{"activation": "swiglu", "norm_place": "pre", "init_std_o": 0.00385, "init_std_down": 0.00385, "optimizer": "soap_variant", "lr": 0.00291, "dataset": "wikipedia_en"}
Each number is 128 + 32 x the weight over its row's rms, rounded and kept within 0 to 255. Layers, rows and columns count from 0. Numbers have three digits each. The size before them is the row's rms in percent of the matrix's.

# down: layer 5 MLP down (transposed), 1344x512, rms 0.183, rows 600-634, columns 0-127
# gate: layer 5 MLP gate, 1344x512, rms 0.143, rows 601-635, columns 0-127
# up: layer 5 MLP up, 1344x512, rms 0.141, rows 601-635, columns 0-127
down600 094:097107125200125164155122137166107094093080157122133155205084152178158133108137182125096171117128123134107113089077107129075087073154104107177058063104079132041122158148103160144113135171132192130095084133101157152116178149152084079100095120091114091141102063147124166098140174108133105139177101106129133126113105168109165131186128124072172116159108115080117090136191143125147117157102
gate601 097:111189141125070167159100156100130133124213062089120101151159099064077143123124172161130102018134161106141076121097077102132118089049095152159140127198115089145125136168146113145132131124084130121159120141156141097091101139127148170144090188137141102180110166037091112118113095104177130096116152136067161128137137169186175091178132130110075136137169140111089172069172099196158101118093
up601 113:123139197127186139108130127074137088095146094135146176131148134110136126117116175150140139137058087141149128141131145119101143083122131091131137097159110114162173064135084148141131196142144117124062107176104101146141074151119154123202162181130071134081090112141145128108117092137122143110153129128082159096131118101174099114145149184153162134163078102089088134119110145143047143158113
down601 108:118081062115132153152148078109120112100140111145137112095136163142099129169112128129072171151141096139088100081106180168127073120127139110111165117124075161113135195124146112110079117110104090165160144100086126180157108103097127168101153099163064161140151106152106107188156095114121178145154101134135128078193122127083151197136075068138152092109213151210112146198142106086154153086112
gate602 098:132098121123102129102115149078120115057128147142080076145172176139108146097119085062146140127114128115128152130149119172088144133126115135119154159126137102126172071122142151147139192141099150108107177140149122146105178066175101144139127166112149144142101113123127170146137154078156141137112069154141129140075149152149140113065070132135137127158146088144147144187145151138116168095130
up602 098:078150174107139136097099111175116143132111207122129135064146117156136122125126099142142126095131125091120109117128132135160090143141056138129162155161171085078135148112137126117129206140108127093100163139159148124110153123124089187123136090111202198132082196105126163083160123114088132136154119167131155136105128118094118131040166095166132115113123098108170179142183135154098176112157
down602 097:118124181236165100121088166097152173148153123163158145083139141125103129181131140102128064148182112132096057142109140169135105120166140169090099182131093108113092152150136153207093116241063143128078115103152088136087057144142162103159109132106134109063116155082145146143107186062130138119126135071171142070148163102084115137166133074116078118068098088065153125076148134160100133107172
gate603 095:152104102156142071117083125158094100159190119131159125118116151072084083081130114194109129123178179102131103129060104070161161081083138134088093115151122122112084134168157102117119152073135190174082190100127173101160127056142092174096190105131140147210117207095197125198194110080168148160101050156137144112153117153105121152105184101154146141152136171122102107144112132113126136069099
up603 093:113142081172173120116079124139147101102131099126092074084140152105094062050123136194066122102088158165088153105104055148142092054104126155106139157139148096098138106150087122177114152043154170138128124137120222126133131041142131143140134086091118147151099127124169248123132144153096109114078135132120136099143075167076082098100092136147079157095115165097160123131114135038161147119127
down603 097:171149093157113129091045114146146107175135136090154083091108131146081115161159117188126140135148129154108096136140135107101119156114145175128095118133179176126101162136137138109115116129134091171119127095054121142157161104135138089120120094155041069186066092083064130110096097141144151161135157124148146078196125146156123142127152220143075156124136194164083119071140159132091105129094
gate604 096:180144078125126139130136108140165118162115127143168148182166066112167086099173136105093169112143136043151095154166129100138145091170170162120027216103123143189122105162177115065145090118148120092130161148096130091097116168124164129122076132133128088224111100152151239096147093070142147116120176112130166064113159152142104121141150096187112089119108150123149120106167080206100152137139
up604 102:130111148164140094087153131130108126172150128096099105136142187094127099129088152102121136123085107147094154108159075139148162173079080090185197178158078109144129152097161171137094105105140141114119189166165125097115089144106099132099121149119162181178115150148116111100085106121131130191068098144108147143163124126116108140110100120093092111145186119152175157125052128121136171140130
down604 102:096100132134131162156147080169140167147135085182123186136140122160149144139161141150112118135099140126148120097110130127126207127131255107126131103133182153151141176091098132158168118145137127137098137095195173166108195168049137131113097089084155084104194132149157138121175096082107128130092152184164127068176142132130124112138158161146055116127117095132080152099142140133149058091127
gate605 099:159126153120185219134178110113155082077128095098146072101122156170081135163137144132101115150130137159138163134125172132109114108124124136099152191138170155145132136156123116117059191176139132173099096146134116115122168150164111135115112097156141158159146114131133092121169095130090076102109104145099146186161154125187126063111054098134121141146112147129119090058061118146112211100137
up605 098:155110106133144119127128101116128139144125094194067127110075123133148126100171133114063183140210114092145138100131094138083111139155138126145123110115144107163165072096132141109104098140146175115151157117168098107161185147104143072107118122142119123179105169122102176128094114126111130168155065144125097192122126139164135139147104104140152130135168130175131088074103130119128137131124
down605 099:142114098126137159125115090169156113140152119134103117091134141071148111171153135119125116121168093106199083078149133130121181104114123190081195112143108099128147126166118137153076105127166115161079180189134179129160140115141122143126123180188133114145168118146111134123109194119087157130142067109127151136122194150113135111051106151158090153073164157130072184132096133153102151139163
gate606 103:099137090104106113125090095153158101128144123160112099153126124127156112100085103122194067145100146120095088119161069135131118143128145151137138113082083136122094144170150110144118153175136088191090137074117142110115146128084141106121178104142201193057106109164108135133146145129174193109145168180135102128194137116121190175082151084120152183137160127114128108155156141091125081109112
up606 110:082118168200112104094136111072084141166133090109151227115112107132111116154173124102128184105180127103160144150113164114121066107135126148089103092138156148137143144093073179132152113124128127084170094145177075133154094124200134118124095171153134130206194161099136101107126085079116116178119070111102162176095098158145111118204148121125148070100070152157075130138138102077144152136211
down606 108:106102146107098089082073147117131092128144129140125187098155125110122146110102124130137167158139186109102136161117178129182120133141114140106096121127074105106075162129137166132077148124103122123162043146163093119097135108119112148154135121182142094211097150126121158148091067169114195118139153149137181160087116162144126096081205098121105145092145159142088022096120139240090088177115
gate607 086:150130144098123170100108170111075138168104104089078081143119133138155155064160163136119170167104148181170133141119061164134117155115140113170114119173143171163093115113191130095115112154094142136193149165100132101133144110147124163152148091181087157157137184121115145133159144101117167118131121116185118119163148111134139129143126166173081137128117144138124148133085175124118139117163
up607 089:078115112144174103148119099115134106091079138162147201063143140143138125196110126118156096092137099084048126173141127138151122090120111147102152163091089103116142088136040095143135157094162103076091127115117175164102114155138130114119117160128173089101123068108148137105133095157109082106106085113085138105077120133148169146120118077125187141111120144132142136182165073115142067163088
down607 093:156090132122141151103138099036128127118145137148120097134118151071128161158112154102112161059150082172148137114061145116096173170162100162148103119139067141139096131092149124139066113127113157122157140157165209062162101095106164166164107128143133169154127083152153133176087163108162129166100141148122175147138052128195101160113137075207180095151118134121078167102100140111131140131135
gate608 105:134088149094103149116085113199143082130141126111118133092072139115173125151131131146160078151089135166168216072047066114160139123184129178177107127129096183123133166186099131088158182134122125116140167123073088117153139150054093122164182147176158139105095116186154185089204090123112114203167179130166160100119144148091101177123133182156093140118138160118144153096128149130155113128114
up608 108:134070157063064106140122089104157159143111123107137080117177131081120091180137162148167077137096136101124134196110146162135143184102071096094125111137172188145118107106127130133155088172059143179150102122141062140132102159104167182134124120108138093147088120095139146121085107162182150147149094116204126114146130113097094126109146103129132150106152079123089137134103096108101155144129
down608 106:057134115114113160147148087157131095185122104076182105106099182154137123127153153110169124120095119159143079114176100125087124155146249122170104094135152145108138127097121092183168142124174070123124116075123117081151163184145101102112126124193144109106127111182120118153084110136124146108145078170106110182099184170136051150089127132148116161106100076132097147113110167131168200123110
gate609 100:122142156149137080165078172155150124151104140144106164181126160106130155124116170101087128141171161140137152134115108110115152096240169111100159109111141123170126118110112167133123140197116207044143173119120081103084132137098137114135188107110127157133123131139166127150121150145103130092095044117169129152155112126140118164091078200148192129138063172148190145146128106160071140156130
up609 099:117113108090150099108172118166113112128144162111127184177132102221101127094152115130136145095149115148069137145122101162126079132069120150146125103160093207112101083129192150125123150115164149139138138077189200145155139122126122155099085156156071092127144081117139185131175090123175156113153112118121133070143081102174106099147161172133061088121142142135123127108123125135153176059112
down609 099:147091106126213158150073087111127201153168095106127102105112172149162183134125158160156109140113175108174153169173106195130105120157209105124148149114170168183116114113149160144153137128072105129143150153121144115145142113114076127114076113143103106114109146142109122097132069125125150122111174121175131149089135158087075129083145044107166152106112109102156127126125125158095145164081
gate610 110:123138186067129146098103100164188119116138146165202151115107120129079145153101153123082126112144128122133180119143074092127118113076095119072088133149135169181120114154094080168151091069114137190100101157136140150132129128097159116146123114187108148148122069131158152086134074070132168144133115168126154180130119129113161113153131126157155112143199101158029143131116115161134115164106
up610 112:136157098125112138089116133012128103174083155116174137089141028133060136064164075122130142183124114123081146129078195072170200104098128129108100136066184136155143143172087114118139136122171138148142062177096151141155162112148163112071170175097126143084120087144195124154069112119078121103170131085090091190108118086090108108191122133138143128186136145129132080175130179148114109119116
down610 102:136099118120136122154130114108166108143150155117104118139147100101123084095140116085138152160139110134068177138077119146108133192123138163109190134134087145121100132115128124078158129138181084075130153170179125166098124142122048117148170183088119152107078110144113144062089193073105144122170114139151060073140125159051093157110062128104189169141083155123114115165167127119135138159130
gate611 124:154155161067115150091135171166129117110164128178128142113105161083130092105156147149040101122119134172121166130143109135127144159106140088145062086088097131137172107135122113152114179108123152112156166146100064084160174133180152128135133187140171162108070204114149255119128081138147111156151125102119144108100147051128148122143066166137117123147098097129087160114152174079110104077120
up611 115:137108123132067133120197167123076113145117071159097174115136137153189083065158158152096145174107143135084083123079135137159157111070116098105105147092157115105189106176160129109179107088149112121155143105068153153081121144175074117111079122119111178093100103094128102159105146144087102109124095086140137127136176163124118110160113096170077179095157174152160106146114116058095206103155
down611 103:119152162051114159143090155111121130116134145107171064114095151067159155122146125166092124116163152121072135174081135114078151099078208120078114131074139161176128203056101107129101166065089099087114149161148159080238128113050206140131172128189132136161100171153082130156114169085154156123106091156147153189164118047164105138100141165153166188102093092198213126117110139138094112117118
gate612 109:118132128087166131142167133145134206131181095175137143130144130068112132105059127122097087101191178163193130105156145172088111127139111120154116181104085114156134121120130104165150125108140066061143127150164167104052146117104097104130145104129117186095171146105150133094109138115125120132142192088100140129208136146111114153124081088137154205123150104136107114119082105134113142146107
up612 104:123136142122135120102134107177114117116098130148155105130125111152132116160063116093162143142164182116127115149170142096113171093169113140072168148165116066171116164170169149144123059058125110125097124109152169088142112114133162104186092100194140124112062123081133181075112104164119191112110112145102157119183144155115131146211152172128172143168161139153080119119112114122165134112181
down612 103:147117163109111081079112109128185160181137133086095133108120092199137130171096101138143109072138120092071200130121107110122148135148155072070159199127172098154115104154112124150105090161050102134165093142100149117127133147104147152128158161084117091178154148127127124164180129092113120123115126152140122114140121146135163123144145075096083109102182133122102114120132105112096220158099
gate613 108:089169130041122134187071132115121131142113122132125097119080139142108162120118133145066168102136107165184171155119101117119156100122137140205141163150094195109106133139138096184108187195141078177130149168143112142141146064116125193107135136109226161162145090106131101099137080090147139190135152137116157140122168165110066131097105139167124148125111144115078085161190086083150086142122
up613 108:227101107102152114199095159062137129127185160177168088082118174086129146105086141148078134094121114199152099143173147155095133115143105107126085091150165131128098131079131180098145123065137143105118141169155196110116099192126162090159106124101100100139165096143139173184123134173168114109122088079102184108091182104135130083163088116133152128081183130112126131117154120116141152140127
down613 100:088090117124134107148080130141084079150161144146151102143146127080106154112106123118085133148075156091124141069157171194127118097130099132121143170152122155169184105114062166182141129098117115155144103108147108169149134143091162049111089173156050091128154126167090115172115105170152089083123080190181142161094112118179101152122125143086131142103036155139136077188138153080131140085116
gate614 101:110140141100128155128130113115140153129170171131141106138090142143134108117104069119123171115154097195128151127118180179077142160141130135198092146071133143160097164128066104119144165123141091154087153114137081173070050133128155142101152159143100125132132105082124147060155131145100133043155157140173160107101125127050108137104141134120129139145107154107037136156143058105139140128096
up614 103:159122158105106116090074122129166090177161115105126096121156125180141133127059186151171155128148163138147119151073073133141189184117126143116103085145129130117122126134118177145098094152115141160083106157082147129129116111124208111163133151130116107137056134151178167153067126102087088124136139092126086045176125162115106145127092151096180174202116125084166140133134107131179123129150
down614 102:144090126131142150092096103161116062068130104157174176091139116085141122169059171122121096119168139110119132095137096097145067185143121236127138114128118140016063158134084111143145110122162177157132149101122130134141150088107177150153163140113132090137122131161063120155171166131064143148125104169124065107168151150168181179149138126160134103139126146165174148113150115141123120170139
gate615 113:111131193146078186140124099118154101121126140160140161120119068109153132102160092124140180119111037119105121092152100056127177157124108177119096108088136085156203121110181115128130082128156148189121080179073112182057118169123119139174103080092151130135117178185132169107128110108153086156149100113109140078109098132152100094146167101150114135149080060112127082142137215189079159067110
up615 113:115106159120050094153103145151139130171108105150134140120140191146148164090138149114128097100169152105142129182135124136135141178151161078094107092153154178138106154084117162168150163162098107107078113153127138151151125102158154142086228148149127115130117161153092178143151135171144084130121119098088113184122156154151109160124144062148076169102163161147121162162117079000144126132123
down615 108:133130138109129119129116186117147182112121211169116074159143121112109114103089216073063106104099115061134135136157149149176096129070151108149149151104162102112185133173133138118154140121159081122082085083142109125132151171120089163111038116154099116130087148131107085098121113069127119117127097112127112093128162151036122134139150118162197111126130204104061171147142174139122122106170
gate616 107:125095163173167080151140111136177149127143153137051081133157143112129135066148146193154149155101133132145116128145155145026096111093161100089156062122138141105117116079161116113153098112119124145142146172110083127159112124135049165115157131168162082128151083068125132132157136091093101138118174155146156169148123125085147172085115116207091143144166132146125169087054234128094130073138
up616 107:159106123137115098179084081127183185144093153162063081135124092100127118109160126207142124162093160124137108138157150102096075058111099102159113153168136154081160128117118100140113108151134111122128146115096120109147094130158024117116131156131171139130186117116101146161233098085149139084163164181092108123123101107055110152122102157167124152154182060113167139084112188112091110066117
down616 102:116118067160145122114178131115223144127101115167109083095173154094137095139158195156120094150080119118157099144121139047086131073140188098152119160141163132144133119168119149118126120132089135107170083140086089122142103085226160023153128128161114104138128094167087095141126109126136158138188101091136159079175133162127179161178129138085083176097114113143171207136188115066128100175133
gate617 093:108143146145146149122162116141138212090136161106193134158199086092135072092183131193096149129032118128135052126169163074100119179145194121068124108157048085136123112122094093122125150102070120148068119129179124130127130111131068164138123129087106130188112120148123110175093148102185092076113137078198162122120148154083103061171125139181057109171114157060163186133074132130165122186132
up617 101:151134140116112158114113077171145071121128173121172119149088075100131124087156124125111114156119124102197069142162145149093100125017112135124185083121136144126073199098109153086125134146079215150112048104165128110161115133154174094128132189169132158171182178161136179106135156100083132108184117129154086190089176121095147180151107073036142117158178093124111154147074168125033111134120
down617 094:188076109082115054121134136165121122102141159156079128113201112145146101167120078124143118138148116143059135081135160144112068150162100157130193150122179122124095150099116166096098116191130145103130089102102138167134105117174211165071132131169059131169140156107100142150152132133100169116102162156118166134138100173132141192160126086090144131115122165139157086095153161121153115151103
gate618 102:112132138056129127079123150149170167104160154139124081130158120075174163093164050198162106144096039079123125121099086097126147106150150183150120165167064089141134097108111114095115074166162100103155143173134166145113144159103124158074091115194185095097114098148131160107135093161116107131133164126181128128119124123071098132207157129165119089123146128121118137134100117094164152175086
up618 099:156108158151146152119086122159152087099142143142089122152163122119144081081140083191126137114087160097146104116071153161132125105082089125078107191177137114145137140155118118091080128173132135122160095137134166122132156141165103097142075159145153147140174126108097129099174088183106159101091132106171167104086148178195121111163160166139156160102180131070220147137069121094180079082115
down618 097:149116112143152142080123181145197175108092117082054103079136126138165114140122131142179139129089069071111161146143123180128103073091097145165090179122118154199084114098072134140095104152154163120153099078104180144173106091102138080163129114119139097159111130099120137175126151166116060071108110129096153091151098151087124128176130104083077140167128130138145149110096129128087131172080
gate619 098:162180090092118108133132082128165122153139156130137111125156190125173148090155113163157190102212170148096132175160108162095137098151120131181095115133091159139186150128133210099067180109087142204137168142169141178055155169123156077122165156126138131118070103087169092067122164133092132123148136117152121160139109137082159142098124136198141123097124083096089168151118130128104120137130
up619 106:136124130102121141140105169156131110137140115131118145163126115069140115155103056146095187156136156155163126132079112163113134119129112080148125143172096146147135142100139136100102142071133125158128178097164125066110084174143106075122123154106149114142113152157097127110164098142143138126086110157146094133135170110160085110104078145192135121176123096101076136141201150092094086134099
down619 094:075123130220120129159152130139134185138164120142191148142188167143121144197135172167144097124134100172103072119127142066186095157141157158162139128106125143092117122135145125103144119081171060150082133143114142158110102107146076168086112112144110142111163118121112102135087155148083067107148063164127098109158091118129108133162158105071123141124150126184173073128075093177111126106129
gate620 091:093116186148134136131183186171098093151169109128122095188144170060128136139191078096141179177079086119132121178106127114141169097168148163065157139113166146170178104117164099126165098098155111098115157131145130148105103135116131132117111148141150144139085145114155127134075113088104143148137141133139162124206123128160189134128132179116101099066155154093121117125154146141202111118117
up620 096:183114079122152132124058133089191094142113084092140133056148149112126093100125164193142120138117120144144153083164161111084116130107118116138125106166100161130112142186038119091115098157098114088182171141138210088144121179123151126056086085103064132091116136129150136136168116120131107161124125103043105238152114100123123072162156096133112111154076103134126121153071143138094095169180
down620 100:080132085151138154140127076109122108173152125113145187122164120142119128087082192099088149140152106127166119117114122065159166123145118138175122163158106142142164188150110125139103064103100106169100203152134122093123109178102141136124074134162104095165115110103174043097155129114155146127158134102198133126149147079122109131182150204134180152157109126094109131112162119076065118134148
gate621 096:144155129121181134096176124073114147086140091093130108120146114102148105143152092109114131146147151146138146178162087139129140107108122087122116147179079128094189162053144108126089205125061199143072097153112170150141107103100137173094106153155087099130091090134156199118106128093058085119117162132100140135112107129117134144103085164111120142118120199122094199118121125083168136142118
up621 098:085117141093092114093101100116156152160097100174142106133087138113120130192173089113098119134177142128076137115121106163119179088112110157098119070115100101113139087166154113087121123061062107127122169123154086158164135155126192103118137139140125107123103127177131094123072118189109166129151174120125137115071074128129102123151048118182101180207128146083151162133137108140073133204129
down621 098:097124131160112096124092107135093101131116079173138156040174111114151128114130081176120138151165135123161172140081208139145157124142120169116085137095105173119128133093135137135091089140140124160122130141159174168120177190184149073093113191124093161188134141102103146103131146113122084115158111032161103096073047164138111096114178118132174089127155134144127141057089128134094147144153
gate622 087:102105134094130068063054175115127166151077137109172102102170110102148128129111126163115057141177144182115118145091147085118107139182089102157170088080158143067101097142152145153145093079115138139137093129101075123127098137117129124177128133135164104182125206150106145118070174098107140142014071125092117155134104176146133137142123057145136114091141108083099103141148155095096131111176
up622 095:157120151112105129168099088155136112145255144162115095109077129122135149104110095152125107092143141153144175113093180139158097094120154113139175161127153121136133189145075107196164170115099142087099143134092136168142125187151182150127159109109162174097142143138103162077139136178061140130204214067151115179128129143126143105087171166135089168083091156137132135117144127186142132129117
down622 100:119155140136161149061129139118192118127119161166158140160111102165104093136166081126140133127120078134125102101084153163134145181113109115155150139072073136142118138080097174132123117074120153110133175171121101143082131134158135123120137093184126159127148112145162094160151098150152148201144083105107143117048171173181138150078110116149147074176113061135101115165130157126079195124118
gate623 099:116106097111148236132123123058084114169142150090125150162122162089137111180126114160062052150087136108098112115151073084078208079128137095098183126173076163130158091101131150115122121132087089137137154159137141144091118093124139122127134136107130178092131142162108116097107155118133187156160067129069177111156214105151140133135138143184053091155106127081099144074135133121199129110129
up623 101:141121126120107145101116144117106084089106175096150136118158111134118158208184116090118136140138095171102128119096152100193104052149141167109138100123092093175158122141178161203154103176120165131079094131077171099145118112161153128134126142148163128173101119116097184115190120058059154150141107121144128142103114093116134140195149201167114093143108220121131141152174115124167141171197
down623 101:099186150144140108177106157093135132127124117135151113159112180114129134076149053071098066146084172070100133161115087121047148132120057108119122172119180172137118098077061172143200149110150070103115126126221096141125137139122122156071087107093099150128146104115154108139108124122210135093096079138097116102183097126071171089130129107074141134148063104145113177134110128135152123105106
gate624 099:148099152187171115142125108108108159053110102122136137107149197048190146083148128112136167080149084137141115131148159138142086089131139136163114130133109146113158097098154161105139106139126161135128131142179098089151063144122165124116105079127094116124133082114121112140191180143115176069125107134111156076081124142166109212173104139151130143162119118103083091087097156079131118134185
up624 098:122134117139159163150078134113091160091113158094106141155180116043119140086087138161048121149112148087108067093121150107141146132124133097214112143119094187156146099158128068112101087157135131145109169116137143165186135139172135078102141196148095096148142145090115168129135142144113121151168108152050148172117116139094154091152135110128123185142090170087129134137129108153127086112133
down624 105:111116143095128128033181158138100086118127148107138075149105090185090134182126112155120113174065168090167165134139135146101113107161121139114167120119149093140115133117151150119111140100139093102200108101068132154163164151140156174128147102150121113095094157169180114116121117080142139206128153141184178136135155173085220131104136104128156111099145171125160143132107098105185090160073
gate625 100:151106151098144123146090075118149132220083135105089136109133116102186135132164087123104114145116177106144182133093134149050191137118104114089093133042141157121127105128111118140146112129162149186155146145106094169168130134130135139130081147143200146096075125121116163064086119110106098133118144138145072026154145152127136116168130138062120185099118126117145151179164105138143179117126
up625 097:189132181112141158072099095146130156201112139091095083117159138114170084146173102102127126110079205185093146101080136169086181140160113051114140110098139108104161064102129090137157107132154136146076118131148156135069109149101094118084115180146137138097105131111076150090180134115106061144113115123145161062096147134147066177160099187128125105105107107147202080155121109124173135089096
down625 097:147200150148120115097081082114121144106132146132167135107163081133096142159118122090168145122144175104096173099167150092161057166138189112170075185156123133101095174135078159152093159146168064093133106127089160156168115117125193136134108152174095141142145129187151126093175092166148143130150132101186192142070118099153155065158124128120116126189159103110192110075162129063148150080114
gate626 114:203165118113099143126075125119090107088133135162135144159093076125073155110142148121130121121170120069119162105180065141107149127146135090183139196067191114161127165123177149149115191081083059084079101152107151165130095100065143160076136120186099117131111117102125127169155125135128106133058130075158159148123086130155127111135102102134096161161158149073120162127122081124085044130105
up626 105:137128098071156103155109146153077144134162121138074127127181103129167141101171109171147108095152233149169118122111113146162126153126117053085086184127169192067109185148141118135182114150155120147157134157089045117155109130123171127114134141114131089151142139201192116186142141128136113091146177097144133139117145136060140110128114168134124192145144196160108069107195145093154152112126
down626 100:104099100152085088122168099172141092128084091150099076185108131095129146147109095176129124128088099114083163147107148130183108181139086149060111141160140112156144099150137124117145110102141146217139154124092103133128133147080150166154157107158113171136110131117195130155087090176189110136119153124162083140112078121128115125144154079157130160116161096118133120151142115117145076149133
gate627 090:160159134048125182152094106132156102148132124112161094062071121091077113144083194132116158174121106135134053144108107078179120151136096187158110115173123139117153116111081140133186153083149114039154180114119149137124114095138140112121101121110114112172100172154110176143136104179149147127135137190077137141105137089161114074175148163116131135129081140189123085030176148077172113095113
up627 096:127156086089123135140095124116099124154176094111136156116093149133105116058139143152132159154124138111138120150157093104148127144144107156129139091146102140081137118112184123140101134132120164113122138091136118087102155047071096117121125171065155161155101190150164153143099082131119170107121167186108083164144062145106135094114110108088101117096116105131149123054145139118194081106138
down627 098:101086065217104070134104144094113118083117106101119096107145162076121141198134109078113135155161117069132124211121148156111133135067151124147148129103204159191180180127155102141110158127188199125122135127136115154126141172185091105169109065107098119191173154110122089150152133152119136126158132124133130157130163152199099148143095088168149149150089171127148237129147140149079137187104
gate628 090:092155096139165121161079093096134130150102097197078105150091120101124091121127143084111174111168106137177142140096082163119098139100125150144163172119171122138096122117115180155100076154200142137106095144130161074159168114129150143102172198139134118103090087132089126168119162158144168123124138119141119135161072133144160111117140104151157172171157115108139202110105132105079109183160
up628 090:166103143139157158148168087134120099161122079065136128096170130093097163155121128119149122125112085148115092114116113201184123179156136100090135087101101150128126173104169077134101135101101102129047131187049146135147149104192180115121113153123123094151146077152194089146113173159184175086120083064103130081169122103121060124159111081133165189182125188110085146156111145143100139131153
down628 093:109111144152164117108060099109117160114179117101121095128118147177132104105127109083131153139096122139092095193114094126095117119114108110197115150131099135100117131213081138118077148113124134217126181138126086135103169139121084121147113158132136145134136143119082185095165171139110126183152135088130107152106114132127078096140129175089144172142060079174114127124119112156161110109119
gate629 099:132087172113103145097114091103143074151153104166075115152123110143072130163093157109192142049089182092187106119115117094193211141100099126189086117078102139135125099137145152145173090097196100076096112156144158166034150070164123164149046147112131102132157149100136167193127145160118120134117126095182090160239083157092075136099160111120142148133112174097190142172073157099099147115117
up629 099:145166121055146146165136123167150175173134178146187103105114077151146146095138135129080122146107147144036138152145160134066133139085111125119169149111152149091076107113089135223148138102166111131167074113140079133136107157080113026113160085185141162130170111142095150152116102147154065134114130141141130125110094124092167169058139122116122140075147116123098101103154096136125129100060
down629 100:172129106042087086126074141138109097138120113181125108076162111157157070121114128172120126146209088139129088145102054167174158123156094171170112102135130099081126110168170137130155051156129098127115099099090116137128118148137152077158107087108174175144133115164166141102112138146157095102145178112102150124110131164110069121053147138108088139150158146095151056069120148182169111083079
gate630 100:133116145065172163173093141162147073101119112147109119127124174113093130107135154108121099120108116141123179133111165151145099148141179091102122151092103131126124096122157080132135111130127105162083214151084088143115124131132125117120130143100150159143155174059118112126127115136099167193121083165101163140118243198097167174088129132135196150117152077197064162151096157166161135117119
up630 100:140167083132094208140179141101097165086037130152187108141171125135131066083131134156173077153112143132110166161074126160109115143144156183128098134146136144163131209141179145175168176125149119168137130135140115157139135092125161161118158180139107143108141104162107162099142108145112166080071144141116112177135209142102103115120107150093127121127130121195134117168142153083144124173104
down630 097:133164102179093114162149155126081123158148062098124113109118089153128143118166098171091093107150146089134118138162146114154130162116097109164163094149094089081116130157156094141068176088146141120132131152167130121126200090122145048164112132186074079096141070146145104136054093146115132083147164137106117096090125089128118120095095143116090116087120180070188139087149143140115134176144
gate631 088:158153054127101117220089149135065106060126134140117079168149159125097088110102118093157170136122134115113116145159103100099198107110153138107146156181104097128175133178190160138157151124143138125184094170118163125126203111173120172110101138092142087145088082146165111127067149146157161107102091110085139173096113181144141134108111151117165148102138121164114113102173109113080130127145
up631 092:118120135156131126162145134084204127117100117031180120118120102142157138095129104140084101157108194133123121113136111126138160151175139118139170152160103106197149144135095096129084101159076137082081123101116096163072061100139135111153166149088144159108119133133100110182116122136129112080158135154174133125119121057146126106141087126118163066154105096182156171097123111098163132124127
down631 098:106063080071112132151124178077024118151136137074125133117186197126154080163112087129108159118133100181126139179083143133076162080118113119086138159151114149075172159113146129106165129124162127151131154148187134169125162073106108155145166153105112124169066088196119140118118158130092106113150120163122092144169142127140140152125114043174074129141129197089115136136157119104114142125113
gate632 127:135104155122162134168108144158130128101117134165144136120073171110117109124090068135094149140123167106131150138147150171159142140112106163176169102176117067191128117136105106118082093066116111118172124113095111123106104106079084101169095101176110158140084103144158100109148103121077145104117123127141161120129083155173118138108108088155143047174044140100099107097165152156133114105168
up632 142:116113153091114093101111117125126155128097115115083170094147094163144172105153138117083082126161165115120140085143128096082109135151136052119126131121140190105118087163157162093136167094151072148108138157135127172190148167153145100132060111167156094129175129106069140146105123120153101074181129168099094124147149169085127108126133172112128121127135125123146143131164110097136137166139
down632 111:138183163142103079116145123120160114166106133118115176114157169202143232102088124120117105117098066025176133156144123083177123132115085123113128083133100089106129081149121143161149118122140098087118124087071169138188085146160155060101118117080147174130151161038111155133129156125162111082149161131098090092130149158119123128035123226149129104156109138144134123125151144135129095175159
gate633 098:156119139098142110120143088118141147125134140125085088141143151110191153123113104119141095174140108206134104124175135146122093112161122094117135173177121072172091086122135141047149101140137135168090130210136177120150157127124147079124082137085123128137090151150133155144133161158129180161140167149145211145180143113154129115190173129118115117174096117147104122111120135172113120156099
up633 093:130121084121115142136112148080093175111165105152190154137156110131110109127098119153128122100119128136152144060089177126099108113137135160082121114145098129128170142190135122124132113174099159115137133026097131148153124185174124119150121153136157100157136087141174128099148111048139103133137113165158150119082094091130104119084175147180120145112177146093158143138121109122166153102171
down633 107:137158155133157151123078106136116109114122123146100181124138081141073121142143159105148108120060203158093147103109240062159121102128147133158100147094199114112101102128142120165144114163093139141149156070094133115152108180125139128105154168154123119149088139220070110107143102096092072135078033118132166078120100170123140122119105141186085089070173087079199108084142188164124124163105
gate634 114:086100208040155123080153157094113092115095119119075090156092146136147105099109164135071124113129141122141101096207073130096164113165139130109158154134119171094104131094107160082085124105119071105165113126116153150121157190181139069108148146190105141167167142158126164159156147115127122063202158101124158116143114144125131145164161164177129094124139137120096135142127075133153169154094
up634 125:158146111175130101205114095113143166126122137163154145130221113097108134182113107064156139120127158173130120119087166161182105169132104109148135079183151138120114151150139093202137159175161142138040144103121136147100108088105185194165156058064127117085089064149069116088071035125150150185104111100144115077163139160125135119147135088113182181153071111112174156107096142107129072151113
down634 111:160111154118087157120156121096137148147127128164183092128108096094185127158113154092120124091130096182167128089065142106138076157184092164120104176096122185035074068122142131072162188099109116131095082114142138124116174150150129107120119173102126145130165102155128156064108102160106087055159109099173130094164150138193148127100150103057164120103123098116091178116149201052162128150132
gate635 095:099133143087160159122091134122147189107136139112105100149102188087132120092082118157177210114132107148132074116158138120132092052062143136128118143105106117148103110190149142144192157087100152127165104074110164095196144142084190159164107145152133057133120114071104110131103176140087127128167167143182091140123091126146151145073064121147154126122154131101124127120086108150116163179120
up635 095:108169071093155096112071161120103089125113123159171119122112158140186170151163117107029111165140123134138152125100099119119128127146108092086168073163093154156170084141154160106089073150145073174116105115147058146122178153114118102122084118088154127131134127129115061094079086122158120152165104101120128122115105133135151109132117125086141119158136111160088130114189167117147124106093